Weights of a small GPT-style language model, trained from scratch on English Wikipedia.
Size: 12 layers, width 384, MLP 1024 SwiGLU.
Architecture: no biases in attention or MLP, untied embeddings.
Training: a variant of Muon for these matrices, 11646 steps.
Each number is 128 + 32 x the weight over the matrix's rms, rounded and kept within 0 to 255. Layers, rows and columns count from 0. Numbers have three digits each.

# up: layer 5 MLP up, 1024x384, rms 0.201, rows 975-1020, columns 0-95
# down: layer 5 MLP down (transposed), 1024x384, rms 0.221, rows 975-1020, columns 0-95
# gate: layer 5 MLP gate, 1024x384, rms 0.209, rows 976-1021, columns 0-95
up975:133127091146112091141135095170116118135138134180122119134140135151096115111161127172144099117100130096103116141121119121129094087114147133114089143148140101120139146103135120125133145155116125134135092153112118145136141123110137157137150074086110134120116114148119104121033136155130095146
down975:130125113107092176183200065123124116160119087146153150096123152100110145064048099119112113121113091118126141185121103098161153122103181176113100129115137167089137109183132136102083146137188140129141106122064157123108109103109111102086145077172115148130117078120158149105099132111099142182
gate976:156155135195130131064109092165108113115180151133097093163134146144158144171091150167110192132132133128116116072121126151073125170129107099152138138112126121089148151182122151131161127126165175098119139164088092170126162122172106086133127090090102183142138078105097196123117142095196161138
up976:123181090121112143125084136161150086119097131121109162123190156104148134179093136172111125084063074162134162159157134165106172080149153128089194101158135137126152129132133138117141180110135158075108150079159111158101067107199191160102107105123135146160089151142121153094111145137100126182
down976:111105130154163101114099106104141106180194116168126161185107136088153133157122134167146113145054131126079153115123117129124140124140154129086214153164121159156042119124166114170149156128111097100115078156146196046125085097198123100127061121045152126103124138144155119121087156149124104125
gate977:099124148115101105153133213056164122145131104107163189179200137079114131118085107109187116151107089112127077143178174170112133141167132126149136112154105088138112139135118086124147159120116149133150123092108171108109091121155138086128110088145157080144082103199110115176095061119065109147
up977:110181184175198143091116089099114113185147147104139093145134112125120125118163133130110216189185096089135149126072103146217096142120126046103114116115150170152130109121150129143122119143168154091150105087152083126173064097203113081178140171090168080154123147164137122131049100143105121110
down977:118111157115158163151139045173174042138134124103111153148110080117140115091112131175112093162177102140108142157070175165235126161177076134138103167148093082127128106126184055163167128106103167149146219119062175110084106052115133086161159099095107127135219115145128187143115138138139133188
gate978:101157085144117120198170112125206096126113078107145102138135093090116111109167109131109181180091141106149109144162165174093161140109080083104134115202112153149123201121130110137096134092120127132180166140099092178149099180099162133111085121057157130152126153163121092068097108144126098166
up978:124113098054119131133126109143135150092084124132098092171097137097082097115123166155136087096118104167089131143120146134105094127136096070112114152088162144130130153154102102134152168086187090101117171137111179072074061128109179094118110122127091100126126143136161082176116075159119166156
down978:125110100147090043126116133123134164180054184142172100128085062143068128085142125131164159189125120080100145179146103159183095146125125070101131151116122129114124150145147131106101135160130143139065148097114181116085131117147128101116137156115123126134151069144159116168113112105087118119
gate979:196143140070173111142193103138059104055077086101194107136105141122146138102081102129137177170155108167126049153154066063147171071195105125166109121149101146124121149192134101131099085080092131153120202140184123065146117166187201090091112155109145147188108163048094088170154111153082056131
up979:199131091103114121141108095120079182122156077107064064124097082123166105116200055080112126204158119159071078077150110142122131046153097141116150094133109181129131182210094107096065108131085174128062209127093126122115184234127109168162128138084157088136114144165113188112028092164096061189
down979:129130085075134129140152146109105157117132088081146181130119108122138194080177077174150113160078158145086149127162110086193146113179172080104125099097096127144131184076181143157192171203123178187142126190105131122186092129153120107168123130123161083115166142102166132123153044096102125136
gate980:117138153160087113120131102131162126129166090101126147202072066061110102130127095144096142110157114139142115118130137141100124145110148114074127122135109109127163141153171150141180123104131108142185127112114108129104118146113141159180108105113082100133111128160121147088065129176135136138
up980:098130115144102134174153159164104116102101095072185145157170158091085147158157127168138112154124116121113133052095125159149116088098149083159106108101123199105094128157175100085188113125131126114123156236099137160066158082119128133091083135182163129133091152135160159166144152149114100143
down980:155095107124140097142121114182165212143072142115154121179146139158096162130124111122134078161109160180102131106124168172133082128077124114181142160112121151136162094163124126141146139167133115144140158121143176146184116135165103175088070119082213122150199155131165170137148114098079126120
gate981:078111131122102132158100128119114112121089131129134141176088097117124132127132140137084108144141189113105123076110108068121155135044103079067136104075147138096127141103198120168063074064157104112205144117154087166136097102120092061130106148190101135093109127109117209128141105143197186136
up981:117023074177084193036155139127154117113136060169104120158078155098180143145123151151117137144102129103152114156114113106111091065168124173111156153106137131121074076087236065159068063191114138054161101147093117129167083136144076098131119122146161144113096085107108193093178140169190184149
down981:083092073091173112066133105115122129118100166140137164116146171142177144116086158075213109150107163120092123072171046120093064191152149135135074042119093103169067071065189131160106137164120108092136132150121123107161100152109091156085125174086199157070114163131202152125161136122236194062
gate982:125088147197138121083094138186117129178161108184069077184151157107122167188131135124211104165116116134149079133160090106096093132059208128154086117096120174069122168120169121174067082036084115150173091133109187091105110116120047109105164099136150081122171050129094075175124139097104194169
up982:078116101202171101143071148121096085228086110119152110148139004152095133123146139115114129074158167164162136188157181083124150122157202173158113159202194020089230093161162103118067179142107117112077141152137111096138195103083188075126136137085132171115104115155177142123128231063175115179
down982:106136167122154115090155114131170085142080067099150072144100128115155129197115142163175158064159111092111118203123109140124177157128117104074120102092098174094129153095142126173114137087086075160170139107097177143115128146139093161134158163134164099120164133182081151118115125081148136099
gate983:174168194163146088153035093083165100129159166162083094088130112187065143144119079130125191150147134118097142099168125117141174147139110104141185111138135129109175138094152192123109043120167122170138176109078153098113151159134094116100121128107149144156104096134071108073150095120112112171
up983:138084144114076099100115109128072134153091125130136132104104137104149193084137115070060131140119191135136124173154103079099143066122095142134158117097124115120161085126092082149134103146105127114199197138133142134119159124108121171063135143154162155118131108134090158149170075131094110092
down983:148155162126110105138138038096107142162182107177191132140113171147110173136187090077129144088061182197124193083100102128126176115132133124126129119075147117156187112124100121142153128152149148163120107113059179162117117120115163050081182129105091156133137086198079117069127133166156103152
gate984:124103140130073133165156129149109118103104131128113128127159104165144137101171099124153124114148118140085138114139153127144118115119138141155121110124117138122167123174087118130124135121141106160160128126122150139160106115148129110142095141111127124139138128169138078140126094141107151104
up984:094129086089100127141136147123063149111137160131135148166117143148134126164136154121155117138103096141151131134137140104105097141137122127130124129080116142141121111112141125120143105119179147098147095140172130143138135119114133151161145154147125160066166135145135123130110123156181161087
down984:137130163114181140095175127098159153132134140158100151126150114116114168111112126144114154144112178112150075128116132107139133130090161144092132155123161150138140143139140141183114118165118148103130086114124123140130116082116123121130098105137153125109083101093153128127115140168115125170
gate985:130106138123165090151087113190095117091144151107088128131102143117129056149116120105145132127165179138159091161113144131137082147114157165115110113155152128084120148098167149115154147155134072109075200107175174099126105102102167195076101174100148106143154097096161073081132112157152129142
up985:131129146146109117096086109130105086139090121104119143086127123064125100094100136151061155168127109089074120156128084133133103162137133096129172160094155090096185129137094102096126149124111104148165082125072089193125100143088055087065100109122072151129138129152100133096164142099092131123
down985:098174132119075095054127086124083114140150102133144144166062081157119120191079097124070175113154091157139130141086155138117104161113086179131173112117146168103102158109126132128160112162113153115105123148174134092127128156148133125086107162115138122142144142077156104121085133124030176098
gate986:090093163114133135167089089081138115144101099148135139139123166183106104071140145129128118110095153072124120103131049112106161141134163061099146115207112180056168068132225068147125127149194073151155059134098154168129136073114112077100127166148149165146145130169137147172096128143129112157
up986:167171121100098154137098093193164096120164169153152077146086122090082147126109113099185137112119150138153141092115112128148111140132140160157062136124165125157141096108153109086133097144174050143155131120141150108074147131171108185155172142141111185107120096117096101122100102118096132119
down986:129131102106148183131134129183111086156148143150087189098138158132084073070124140139143136082161142153116097115111167166191111091125139141133100155115184166164111119123074147127132130112092125083131109150149123120147150089195096143116091149117105079070109110155161145063127056137111085117
gate987:106146167097127056126125119194029088190135144133126144102060147150119089138068085174117141077150117098107119100117154071133209115150128158070121149112166114114051191105113084131106154101115068100117147134137110127103136104146130092126168129160110113181070176159128105180085198092158123154
up987:148146101075169097120152107118179105156088163161139068137149147132143123163097166054153115168103121089122213196129165185106084112144117057105160057114168099128140096144089118166131130107151110103134095201116173142122165051128127039097128084145111065180127168096155119113158144083105176200
down987:111137106099066132121111126107141070118118116125118083075168122134075143066124072159184106070126099105158159101090122127113138124069163168186127094065152089162172078105119142101193116064118135068162080153093146140087128140135164179160202109164120129133147061185119084127060151116097119199
gate988:144138145143137099143131098109151123111129157107109174099173136137076076127139179112107119164123111128163193129177084159147110141147147162122100066105100081148084112123109144112076089159087137103213095140102134128100070109084100120148141168157100084119101141132117127158100119102202131117
up988:125101123121113148217152157179092135147121110157106163104168124097068112113149156159185137115174144150112115121210131112141091116095197107092161133123114146161169129135116159118149087137131146161113063163094149150148104098089151129126175115107110134088149140109162173163115187125134109087
down988:157128126114162099167218131139143122098147126099150138169174131177159115089095128069125134128153142146154149102119098113143148150126124096111124090088180159153100045127138091139194102148114114172089136119135138133151124147151113123120118123161154159103101149118099102125120108032129179138
gate989:107109128150135120110144107155098159115136151138168121134104138135166104134122125093147145143103144111102120142137124132144088150148139129135159104139129132091159138123154113152155132089136074108137159102102118144129105135163135141126121103136105162101140148132143119118097083114153158169
up989:095096158153129102122104137108125093085134128126132142136121138122156081139082098120102134111137150134105134165123113112150098148184120134140133124151132122108141135143103156141157147109141116126109144115109110120116124142150155168124136077151155149083138139125140126101132103142142153149
down989:125148112106112129151133121090163122168145082135130142090115113129155127087170136096102101130088147107112131150133100120134170138164140172131112114143133104138157111146129120136120099149109131169115168142120134114087129164126133124135117137139115147130139153131133131126129121145153137121
gate990:093132127127154119117135200125105089085104163129113145078077150154139102107107134110054111072113088107128121099111089160104173087121102119103110150105150079122114158096194153118109103206169146134144176115172150184084163141161058090092112039148145144151138081165135107145150125088108126118
up990:156165136093142159154067086107109161080198133149110138084182096117123083179146066119156091110065185093167104151155095149153033165150195133140112179118143171113107116126113070088184127107100157103111085115140151158080109145113222114117002165138104153133084144157129083130131142162125119058
down990:178147089114147138169090136131139122142123109132138124116145114127144137120151131136092103148119168122124143145071137129151149000115053174109115170109143139123108172122100146095104121087147125140069184149145156106163128089100150117161166077110073115125178219107124165166109138159129161140
gate991:160111116122082178161070126125107125139151136121131120165083113154096122166145092099151169116137174061116112183161130164073142093128101169142158161128137104127140066139044117116141133155100133112099167109159115128136124113101142097165148152107122129195125140089126148134082081161073152169
up991:148165138125141160155172135126087145141129161189153103170108103099158108153090201151149135122080114136126127096188081164175128157142144140133127158125131102125114116168054116103090142102124133112120136169108159154085188104091143138109111127149122112135121111106117154134200101096169145193
down991:152148122135143133133149122120136182157163138176173151078109142094138120091091128120124116104136092187107168120132120142106135121139156135161114071067192085146099127138108135128112171137106089088139175119129104146054189105109182115121106119116162150133116074111092104116198132177113176061
gate992:099167109150090137106147124109073135163076143161155173161101127151153100117165129156136131119165148151167144102095158136096115131118104100129156114134139152126145087092079102148120181095106106147121178160138113126149129174107144131144145159141189121142121157192129139181114112075131113162
up992:083129142160137127105110105152092126153175154134191085121142127123131110116140074167072144134117135117128118088074114191187202144126146087116108119111091162158103169140099142084149159147145130149106153167146119088113189133125171085104194119127098087095090120147123134100133112213130116174
down992:150118111136116105136106176086094113125118183177122161141155113102103135161114150150168117117118076099095087099098112140101134162151107136166163115099155096131152111127125089098092137148119152130149088153118125119124067080114157099106127198132137137132182111137143149107151138173127192103
gate993:135126108170189193169115173169116188105162111124147141134194147128150137107106159125133155112114162110141122117138119126119112118121116119064079125138174160181123111142140155142201161150144155127100150077123126102154136121131108121136091150172094125134117168150117141068115127075097161149
up993:124105146143126146067183136125109103160109147143111124140101103126181107107121137153138110121109096162154085142168094146116209120091166168080123137119172141113148135179178142057063135102156151144061173165057178168131133170054083161138107197168088137128144135130118110172106158157128154116
down993:190114171120099124070053133156146187156174128123112149129143164099075145104139096109135132188137128131156164173108142117123207144110104164187185146144151179148103136140119173154129185169159115140148075158116118088082123127144155179081102134132130165154106093149117163132122157166158107200
gate994:114116134127137145112113144149178161152101121143102100132136115074115125072126137141147112110106152135114155109132145138113128138102143117101132114159068127098152124131124074127083175114136073121129121111105106137139143151103139126152113124118111162153110103142107099081128144118138129124
up994:118111121128128108141135135151133112133157132142159135101122119148110127148136092119094171153148111085171109138130120149156143120153128111127131108119148120109120101128146128096161079163145172131107128151134121132106123109132118167104143119091101099120153137167130122148107085138135138118
down994:117122091107107110166095132118106139136117121139109114148140123162159097127074120123134127129125157095143137082126083123121113122143123125191130123165140175099115136129139117130146104094117140136126162112121139100154117148112156166157136126107114108135116153122174126153121176140112144130
gate995:138069065177117158090122103193150157142070099132140128100148147146147122131164115146093137129110158116141157116145072155072121156057115112140126102123134158124119145017156135181125028136172133123223099168021090137144062140115141104102165123134155121099096099102093100123099156099213103182
up995:101114165141139121181135169082128125172145129119122082114113086082093139137106128145151095057092171103170078174180107080131143114092078112131162129175138132063112171167089127137078096130125077115125136127129147181138075149134144132116116200094118209100085161110119043096179105156189133150
down995:081113104122157096210120061187151098187149114090168146076108146110063128204173101139189119106111156046177147167186136170079168111099075090149135150126083142163192154093079131099047084157126129130118052123158120153130101142130139079134124118071127218115157147129111086138079144119083090128
gate996:165149122133130125103131134189151089114149126138160165177121132044124148129120101101124085138141169106143122129106098123110095145086113134125116132140153099127190207120193094151139179064082152133066157222188157168113121221109145047161086132117100165119118106167170115174083133118115181180
up996:134056155210090165181175227113162090122072114157116133162154112131142168129062154130041113135161124173119105190183137095120081132092110097117100161118114118129126059055098104154096085095132130146067114177150117176090122082125112131164132157140140098185126200075138182088137138080081055134
down996:070096127147153094105108146092082123210140095137134140112221120136044131147134170144099118131098166130161147106176129187097131050095157192108112093079163151144141123090087170123156115123110119098202181167131160097092182133157118199138173147169134111155116139129114146116120118187200135139
gate997:117074128128146135174116070128099087110151104100103096127143139119099153191156085068093135177179176136130087079158165119103119099113156213112147124149157134164127126096150109145091122125138133136127154090111132149154120122156119161135190176103112156081138139098136186185125207100121112191
up997:104116154152119157150124163133110126146127104150122135070158116153069080120131128127120162115114091165171098128129195139119080144100120114190162148098165110113149143162113072103177190143179093156143153108162115134105097108126128142135123153133177153095123156109111112122084139167104112143
down997:100169127112148149123129107152130084131175118140134196068190135178159145092185127137106141166190138157154159137093121189093125121111124124100126053128076153161150073137091121052182084201176090152119180071133106088149075159130071129158127107120143160150146194122091153104125164148116090102
gate998:199161113126162185107119077118103126072106198111203153130131078118169147120088076138117118176122117110095130085074155120180187162171084125090154111108060093103125060103099052146146124110103114146193152076190098193109142105141122153160175154095104092065148135132087126214112122126066131164
up998:137131130178143067119121114148203130134083127100160121084162159163080171145137122094227153203086098133142102133114111131164175099106163181138119125113104136115137099122131134118098189176078167103124064129097132132135182115153088076105123130143089103143112170101122128132118174109084165173
down998:071124110107127110078128107091143125132180069158124136146142119124177110206110215096143168122077146169103137153099125119156025108138120176107108106123117164147114076068078151105127139111123108190195086093101125163111170155095073133100128199101121165162144104129092158130104135137168156114
gate999:143077131203148152142153148138106076119091127131138072102185196033073143121089022172080156126112138169098116139138099109151141157107179129043180137127202191083105130147102107083153135118123104125081125083144182095145119162149159143189146109108110057073106110183133143136140146063149134084
up999:117084144175164134061129178146145138124117137150151142149116086100100055124151118084148138134199137113218083120145106124160159177105106096119154103189207166103126198125128123191153190091132110173144101145166190161121085131147166199136122115142095096202102171154171114166098131170125122103
down999:115182086166078116133149221110099079166179142130126168027112141149130125073077152019098183105076109136157045118082139106160103132162068093143095031095112177125090161117029131184074134151144146181103214174154107061154116197166147127111166189081096096114113056130152131130167104101173091109
gate1000:129090142188165121123138070091104118117170087201097126136132128130074064138089102155097144092139143127141189104132142144095180086055114134146058157178117084126199190211164139155118127136100121147137101157107098148150191171090136084170122118131136139164157154132109108126119099098130161119
up1000:134136118149109136147126094131137110133110172155124112115112162144138114095087123156184101086129078145171127187101137128136094148154096131132072162123151182072135109189150174106105109167136177115118191161141149094135102162102096058146124105119105120125143148092180134097098115157063142121
down1000:127133148114113072164137158180118147144150184124113124133065153139103114071109176138158174100154175164149144184142093142123173153184155114171142123115151100159151159107125186167120160135112113089126101136117141155076092129076145166137109123181154109131114131151129163056125114156147124148
gate1001:124111138141160159103120074162122108160120156100154132179053100099102111135172137115085085151131121160151139151174129120096178146083158084128128129138138164118135137163114096116062111084131100088140093153146078182147172159091150159104130126069162060178128135168143169157131158074151103140
up1001:118108147170127143082113156153139105122164172146130096105118125094101103089148127098153132150097140092141123113133117134101146147107105098114139114180141124078085160152133199138077193104140095101110140115107099105146133111113127129167102077109165068196136131134106114106117148112152092154
down1001:150171162082159168163122096088095126180144174061200115144127121176176116207138126084130095126074079112132149111105149145137128109102172152114062078176145153131103136190110133108106127172149143148142100102094120150201168126159122089101164158086184094124149133125150151122122113118136135124
gate1002:161134103161172136170084119172166088136146181098119188092118115112077085104109177155096111162176133168124179086173092190095102123168133090119181139128107152107122160116104154095141132138075103099133133129079122126129096141118160114182101137176160124133093133121132160132121166132135170102
up1002:110157132079156142137103108132174135145160115099152051191153163146133135149133094136160096132150160121182098132180132054097207165081112106134098078151099112211125138157168029175149192135162187071148129168165103135136092141143100169151176184078124135085150101142101146161128125053108079192
down1002:121175058186128113127151121145123058103079075120104134136036086139109172125157100121101119103175092087126076115166151148163136067172179143090174108118132199105103157127147161106091104066196159171120141137135114145152131179106144086093139144151145194158149117128179102150122141126166131158
gate1003:122183117102160160092092103081072149101150162092164064094195148132134165096082118094039114090100091094112084147124070134129142160102086172140154086168116141130168118118128128078124142122054101117117109161083087114136165143149126103104097139172119122141082181125147085103184109141162145140
up1003:173144103133052191160092123133073083110165180095137077122076099038100114140111179129139128140122062086137101123200183131183133132091158132088081083133176053118110111148086180121141121177093102173072087106097178181191111096165051097183175184063130112140142070104165151101151111053120158177
down1003:108165172116148090173089085154120187116142098128089096117134146149109075128192123087107156135149131142149172199090160212166046071092153126173121123115180107151114167099046161130132157164063163091148117134195103167124111121107100048146127102158123097115156139146158172142121149168130098105
gate1004:157123155118139203135141113105145109092091187109187130123145237138106066161150116117153161158124108132149136103100091081116150168179092106195126106107223110099148064170146196132136087119101084138158125124120137117118134148155080157116148155096128094157161114141127084162147154088054167170
up1004:157132055064083058106129157146152148104110077161099121135155181132107129065124169175145159095150068051051145125146150144132160110135180121068128096107123105111125115127094173148085166081192162201134160084138130156179151186178108177073124125122151173049167124177210107115110143165060130149
down1004:129138109143142131106099064123127122111152091116105118060098104155153157147080177110096115148168197124123168174124140200150180135141137170084175138126048112152136110136119097090179167114093020107131125148161173150145090121093206115112091099110151072183105138126124091164218094141196102157
gate1005:100174189171193136210143096133151102127180122168114165148136100095166179146191134113100079138093156119110152135095173111055106130067114124154114141124129145108136065134150146132161080067084184126093104136122127167188154120144103104084162152195093223143157141153108128131127134139113141099
up1005:084082163112093134093117058035217106081138152116081215137131121098148059160121113090117129121108089078138165086130079111206185117104155150094137113122088105149172144143113122128170183192123159128147197140038126150128170105155157103116168141182144056075101191119151131129075154107169134158
down1005:152106146204164074156101150077186060058160107096109152110157189146090155093143108179056148190131137142099123167137112088132187169234112109167102084112145143128150208181120135103160024136105136129160110131071157065115122058113110140157120157145112134078080145116161126140075126114123130118
gate1006:163081121125102106106140149122138075145161096149152084107111170135158079115119140165121080148127176195149128104178100088121110105090132121123205131087126179168079177166109131172082119097053138155151198129138142110201118126124082102114124150094071158135134154176136113102108156115181152159
up1006:128128134116200090206169087156176213112106130134125105189145101144108102132145111163121093088154081099123082157104149154167124109157130114120051144120134073078130105081156111118185138122154165150112126072116120158116122090144174138103133165172163151144115136134153130173148114089119125159
down1006:123109144118151152144165164183120172081105150096185105162108131105164162162144083121131121133056143160118124126109130119089104121098108108120156159161118123161118132137157190099124083136119124147212151151114111080137128105141139086154148162184164127121127159112175109058170167066096116105
gate1007:147095121143087055136124172139116134190141162133103178139192094167159154115091157139140153112125139102110127121088168107127140102100083145115154146125168143151137090079095173096159093171135101161126206049112099086198117152138161059089075129193097161140148219118133120167083141123121128117
up1007:116104157082159112160147091116190150125162093057087125123108096142128155096083147167124132134162118146116163106094142147141170102180104109111136076135054067136153115107132103061181113128110175104163106145130154124132128147113133068149117150141138162121099156097123072127132170075156165080
down1007:138102161104177085106211151118118144139167139129135174100133137115184109053090151098139147081104090156086158112105167140136136147081142117104148092122120141172204129149167147050170166080160151151123109111092080153117105134106104077096087060130091112079165173099130093154149140126122098124
gate1008:096077121158156168096124078174078106150155094143117066088153108063111145148117136139121164141129131139109093089076139094127140116124136142065168112131143147088074105126108122149124103123153196084126096116107109084109125155139140137176144178168132129161062154160034151112156160089074136131
up1008:121109113129109151158128154101109150141117141152186170140107107143103100134084174067108113156086165131137110087128073091163113099141129122050120116151129163220120211101131174116148105165127123160163075117114112151185153145129094130131181108144028122157113098177157135171181215141134136151
down1008:105151141140147200105093137109099100081147119150155120052132125071121148113104183083144112067187214160144098144039206162167193186129125154122147153126144151186126128146116076180084092089107154116174101118151113108180125097103139156148107151138085113143102065119088160147134118110153133161
gate1009:172117077137132107167127120134096124171091167148100152179157134098121083108147059114096109089148128130148108166119163088091121126158120094139085132114124106157118077151078138141137169125141151143147099118103141170105142184154089126109133129139091172180107116116148137127122089101172104138
up1009:080143112128113122156077161117156160104182124157114115128102100100096166128188062179104104137130146109130061072133195081191165126118139133112115075110149089098088112137116152147154132162123096090119152150163092110160147133156102113128128142036103159105111041091096130099151127187114130151
down1009:138144126153118125138146097134120122124103115116124135082155143124102165138115105097143163084166099108134134120154126206114122122148135157158105087083089173170112102119080168118110144136119095114105120153137161137153111103169088101129132106129124075144146131137093138125180099113087169148
gate1010:140113107144138148141140062057071139150147126147124109147142132140132175174108129147101048156114149160136123139124144112129129116141122087113088205107134113089186121133160146201130168191131172130118166139127145163161090092117105156137194147145103132117134099104111133121172112105124126149
up1010:126136134154165129189080139066131154124210110126087171173135113104134125124102129105058131142124109127150117142150122092129136121161132124197125170102122135109135137106136105183173116175138132092167155139134154161130125096193144118104219097112164139132165129118106162094166118163138150106
down1010:169121091111125109103134188173171147196157157123101119117103151113178134112116139129108176154109115164131129149092122148153177164093123100149149054165083105163108149088104136146102176075085121112132131163152092099113112166086107109146144175153121154095131130138169140069171105128135181136
gate1011:136108159175073161134163152156099145144125134169153105090100169099089165101112048080112121142146052118090149159108133175077123067144097076099111074104159165097122134145107126190119134114060170079134070102111147112092064203128185099136100138156081101096103134099143167146173047134109105178
up1011:141141150086154143108117126152115055143174130085154087185151100180090110112155135139126104124074111151107196165122124185086192111204092131155048101132123126152149111174194118114147152090123123115168145190147130105192160165099150122163116064126156114131078186063157136124155098083198098104
down1011:119172029121115102140133093132149087143091132218088131152127120094137163074113078168084087042094117132134138153114159120122111089091084085129103129112089125100156145145115161178126176095171155092116096141177171108193114083207144128121108109097107138152144084171122077079089127130143127155
gate1012:169133122168162106064131165112096095114082100172131115115094167092104094094169160106141087140142167143156145100113116096113155083147134156134154129174123161166082101141147212104151168135124146156079154097181131202178091085068166160115086125146124097162165118119135131096145167090124104110
up1012:133101084129121133146076131168092127138133110179068138073134116156174088130077119121130105073107095139145126175129161143140100133102161161129171132084099168160176135113158128151039096153115173163065086187110131141153121128104093108171103174081179092119141062098133119113138083179146112139
down1012:132132171139120092092098116147084166095129147104120171124127100140102120138135121243186162183188086139116144112091148112103138119111085121129129173082122142139064133133107119173102135133125141113133110082140099093089179095134121084139115125097101103114170157135123148151124152084173152113
gate1013:098225154182107151110079104157117152145142132148093100136136130093152144110187115159166085177168117059107183100150134132118129159097193188135045108108134177120101176070115156166137122096176166105109158152177128140138135129090147119135110133107123109115095092160132166134155130153131156128
up1013:110136143138150084109170091103148140152049121120171099120137100113129112091191095129085174111157165097095162070098208124092172115146137121176161183112117101158126120139147107152099183106134063164141144144147144138123168084109145084151107157141165117096158124101121088128166159101154086127
down1013:106145207114118125066142186093118155113137149153168072117125115134085126106155080094114074138100147097156152088172137128071132101127086123194075158098113147097140150148129145175132108128128060141148161151182082121154129074198131154156128088154146154092127132211103038156099154144133159128
gate1014:150125053112131109088127180107107160122130103168111116114135134108120127124134109114091147070106168148115123150134129150087178193099159138108142150132107092136130116065132102146125155138079109153098143183092139145121154121170118111135089143114090127165100150143113117145097175081145119145
up1014:150091112119107132146134112136145096120142180119137179160153096163103060162138112120092111091103113097152112145137130113121108109091127146113078105161062129146179155115098112150102123101103159153157142165126102119110138137125148075091096112158102136084080120141126135106127154144184127140
down1014:117117147126112133107161111120131086125110109092076142152128106139150094115154101146206115114095131119122150074099083130129155142115081124135101121125103125181146114135097076146129097125164143107122126116188106110146140072119144153117139118158103139137125127091138181171210166086127144107
gate1015:099148098105067117185175187092108069097136121055090154184118094125132075088111149154069156123094161162105152162159183118121114079086118142081138122108127069134139107107107072153098077141143127150162116094221138113106088153132107134169136164151160132178100097148103111137220134122116135118
up1015:119065084083132146220186146164113190156148146136139127173162114146119111091149124143151169154069098177107134170146192068132127164127131166093121134121123200100113155106127107109154121165144122066090135139126090168134171165120120078099066140127073171148118142135110097155176160200163089147
down1015:162136106119085114133159137172129103121157134233143084090130154141126113096102101186137105123164191133172142125073097153090032123147178081088106161091058107132109070077179122139133156047174133116148100166112140148113153129129109134116166131123146088172128103129125160106102113163129099092
gate1016:132118132159143149106096083089120093129090075128095142167197098106049166149146111144145145109117090170101122156086163155122150138164132115136100148129140146119213159178146140129186100087102113107135112127099070119090073188149072095134164109103091119091135121153133148156083113026165137151
up1016:185143166094118150095113126116184126129096078114165172164161055142123111109154124121165110114137137120153111114148113074148126101072134174181144135073115137139150176118140147140148103143125100150116077130135124088185146151074131154103139161139131195092139113126125116160093168081139143120
down1016:134182171097103094119175145108123164199072135152123102164139110123128081153086148120087125149119137082113170131058092064175134131103131105114166139125145080135149124121134106097110097156121093155182047116170144084120111117141093126146162146106144131092061118153119105151144142086177145176
gate1017:103207135109111179167142108129141088142144096174125120160146105105084133145116124121127179125110121175122129134123164149078122155104092155094083161082101080099110092123142112127145193164128089215148091170107105164126144085060124124107112065183090102175088106195141043109108123112100098105
up1017:105149132084160155115150108143061065122183152095202112133119098186173176135129120121132153112167154121119191133073100171112095136099092098141136182107046199127117033130170127135140135163121115119144185123090082101103066057095084100088113072145104108065092162183105033146126136115084112087
down1017:110081093127134128092117139171113122127081120194106130192146147119158155109151156089116155122174047092176143153137171155154164148168122114135105077177153168080169143127135123174082119145187164082155141133145172114126104104060133133161115142111171142137119100121085143102136094135083181163
gate1018:152119202141115105171082152158133131120082068183193140170116131145126117155115074124066134149156136153118120146186106171139166144115132148076106135167155099132137114172154073079109092121119101123154109134151184154107078098126121111105126103080138131141142153063092185142179155182167109137
up1018:106131078121119125064176114125103110090159164135157157133172119153132163140103114108147108124077128136154103145085078134138144097127130110138139150152105092104115136136169194104156138145115175148086105114099077140131149135102131140174131157148107082105109131120124144141108081108135125156
down1018:067128116153141160130114156145115166143130115113125044070170085055132140131126164060138131130070110147138154127109163129098128113124075177123140096123146151107099137180065158118137104183136164166095112065134097118101109140107130132133159146155081062071131098158093148156111109122159126130
gate1019:129058085131140136151141083155100084103092099086164195145090138102144081103127138143167154074128158113102128142104093109153118086093171174152178100144130120133079139151105083119154204086079145050162161198191112159122133084137191115118170126118123173130125112108098138121095171122097075102
up1019:116111145131125154133110166112140158089089099141069125086138130127135111124099151155134135114199172131161159131115071244100083117130138138125147137143107080158128100130173131086129136167107157128080162137184181118148141160097139194106083178121124133164113158137078148110143165118120163106
down1019:076148116195127049087093157132181077145106173099113204159132150133146170132144107129143142090177132079148142090075107085172126119127106127112123158104077175134144111089053097164154129151172085120051184128080169091112107125141167141120105084109107171130179108101156131105082107074164146196
gate1020:108091100168063086124082116137118175150123096136113149149109111160100082135091170140123122129153198145132162086143102116146092068145187149136154156094115115133156131062105099109154104102079106137088090129154156134149149162128117100102127177096081171075143180110109127120164148106108101156
up1020:048126096117080149142134147099115203110139125109124116141115110102116157173155096133134130172159156121103087105123082123068119020136191122144135119121046106136128187107119099124128145131121101152163138137115077123130124119113132080131147103071158086095085105125086112123112135100083201072
down1020:151152140119170117082143126091098118114155124160151122145123144100147205149137134157190133107149092178128125090080101148106149105103174093129133169159111163098105084159119132122097126163183115178106123102130117162100080125123128119112111103171181109141124108122125179108064106151152137120
gate1021:120144080132138103125134110130128130135159145107116085142120093090079072119098148150114173123126124127109139153155151110116154107151101110113125123144162169119097097111148138140121120104132118130100139125022176092142146069119203074095090110141085144145118089147118160115160128121111097146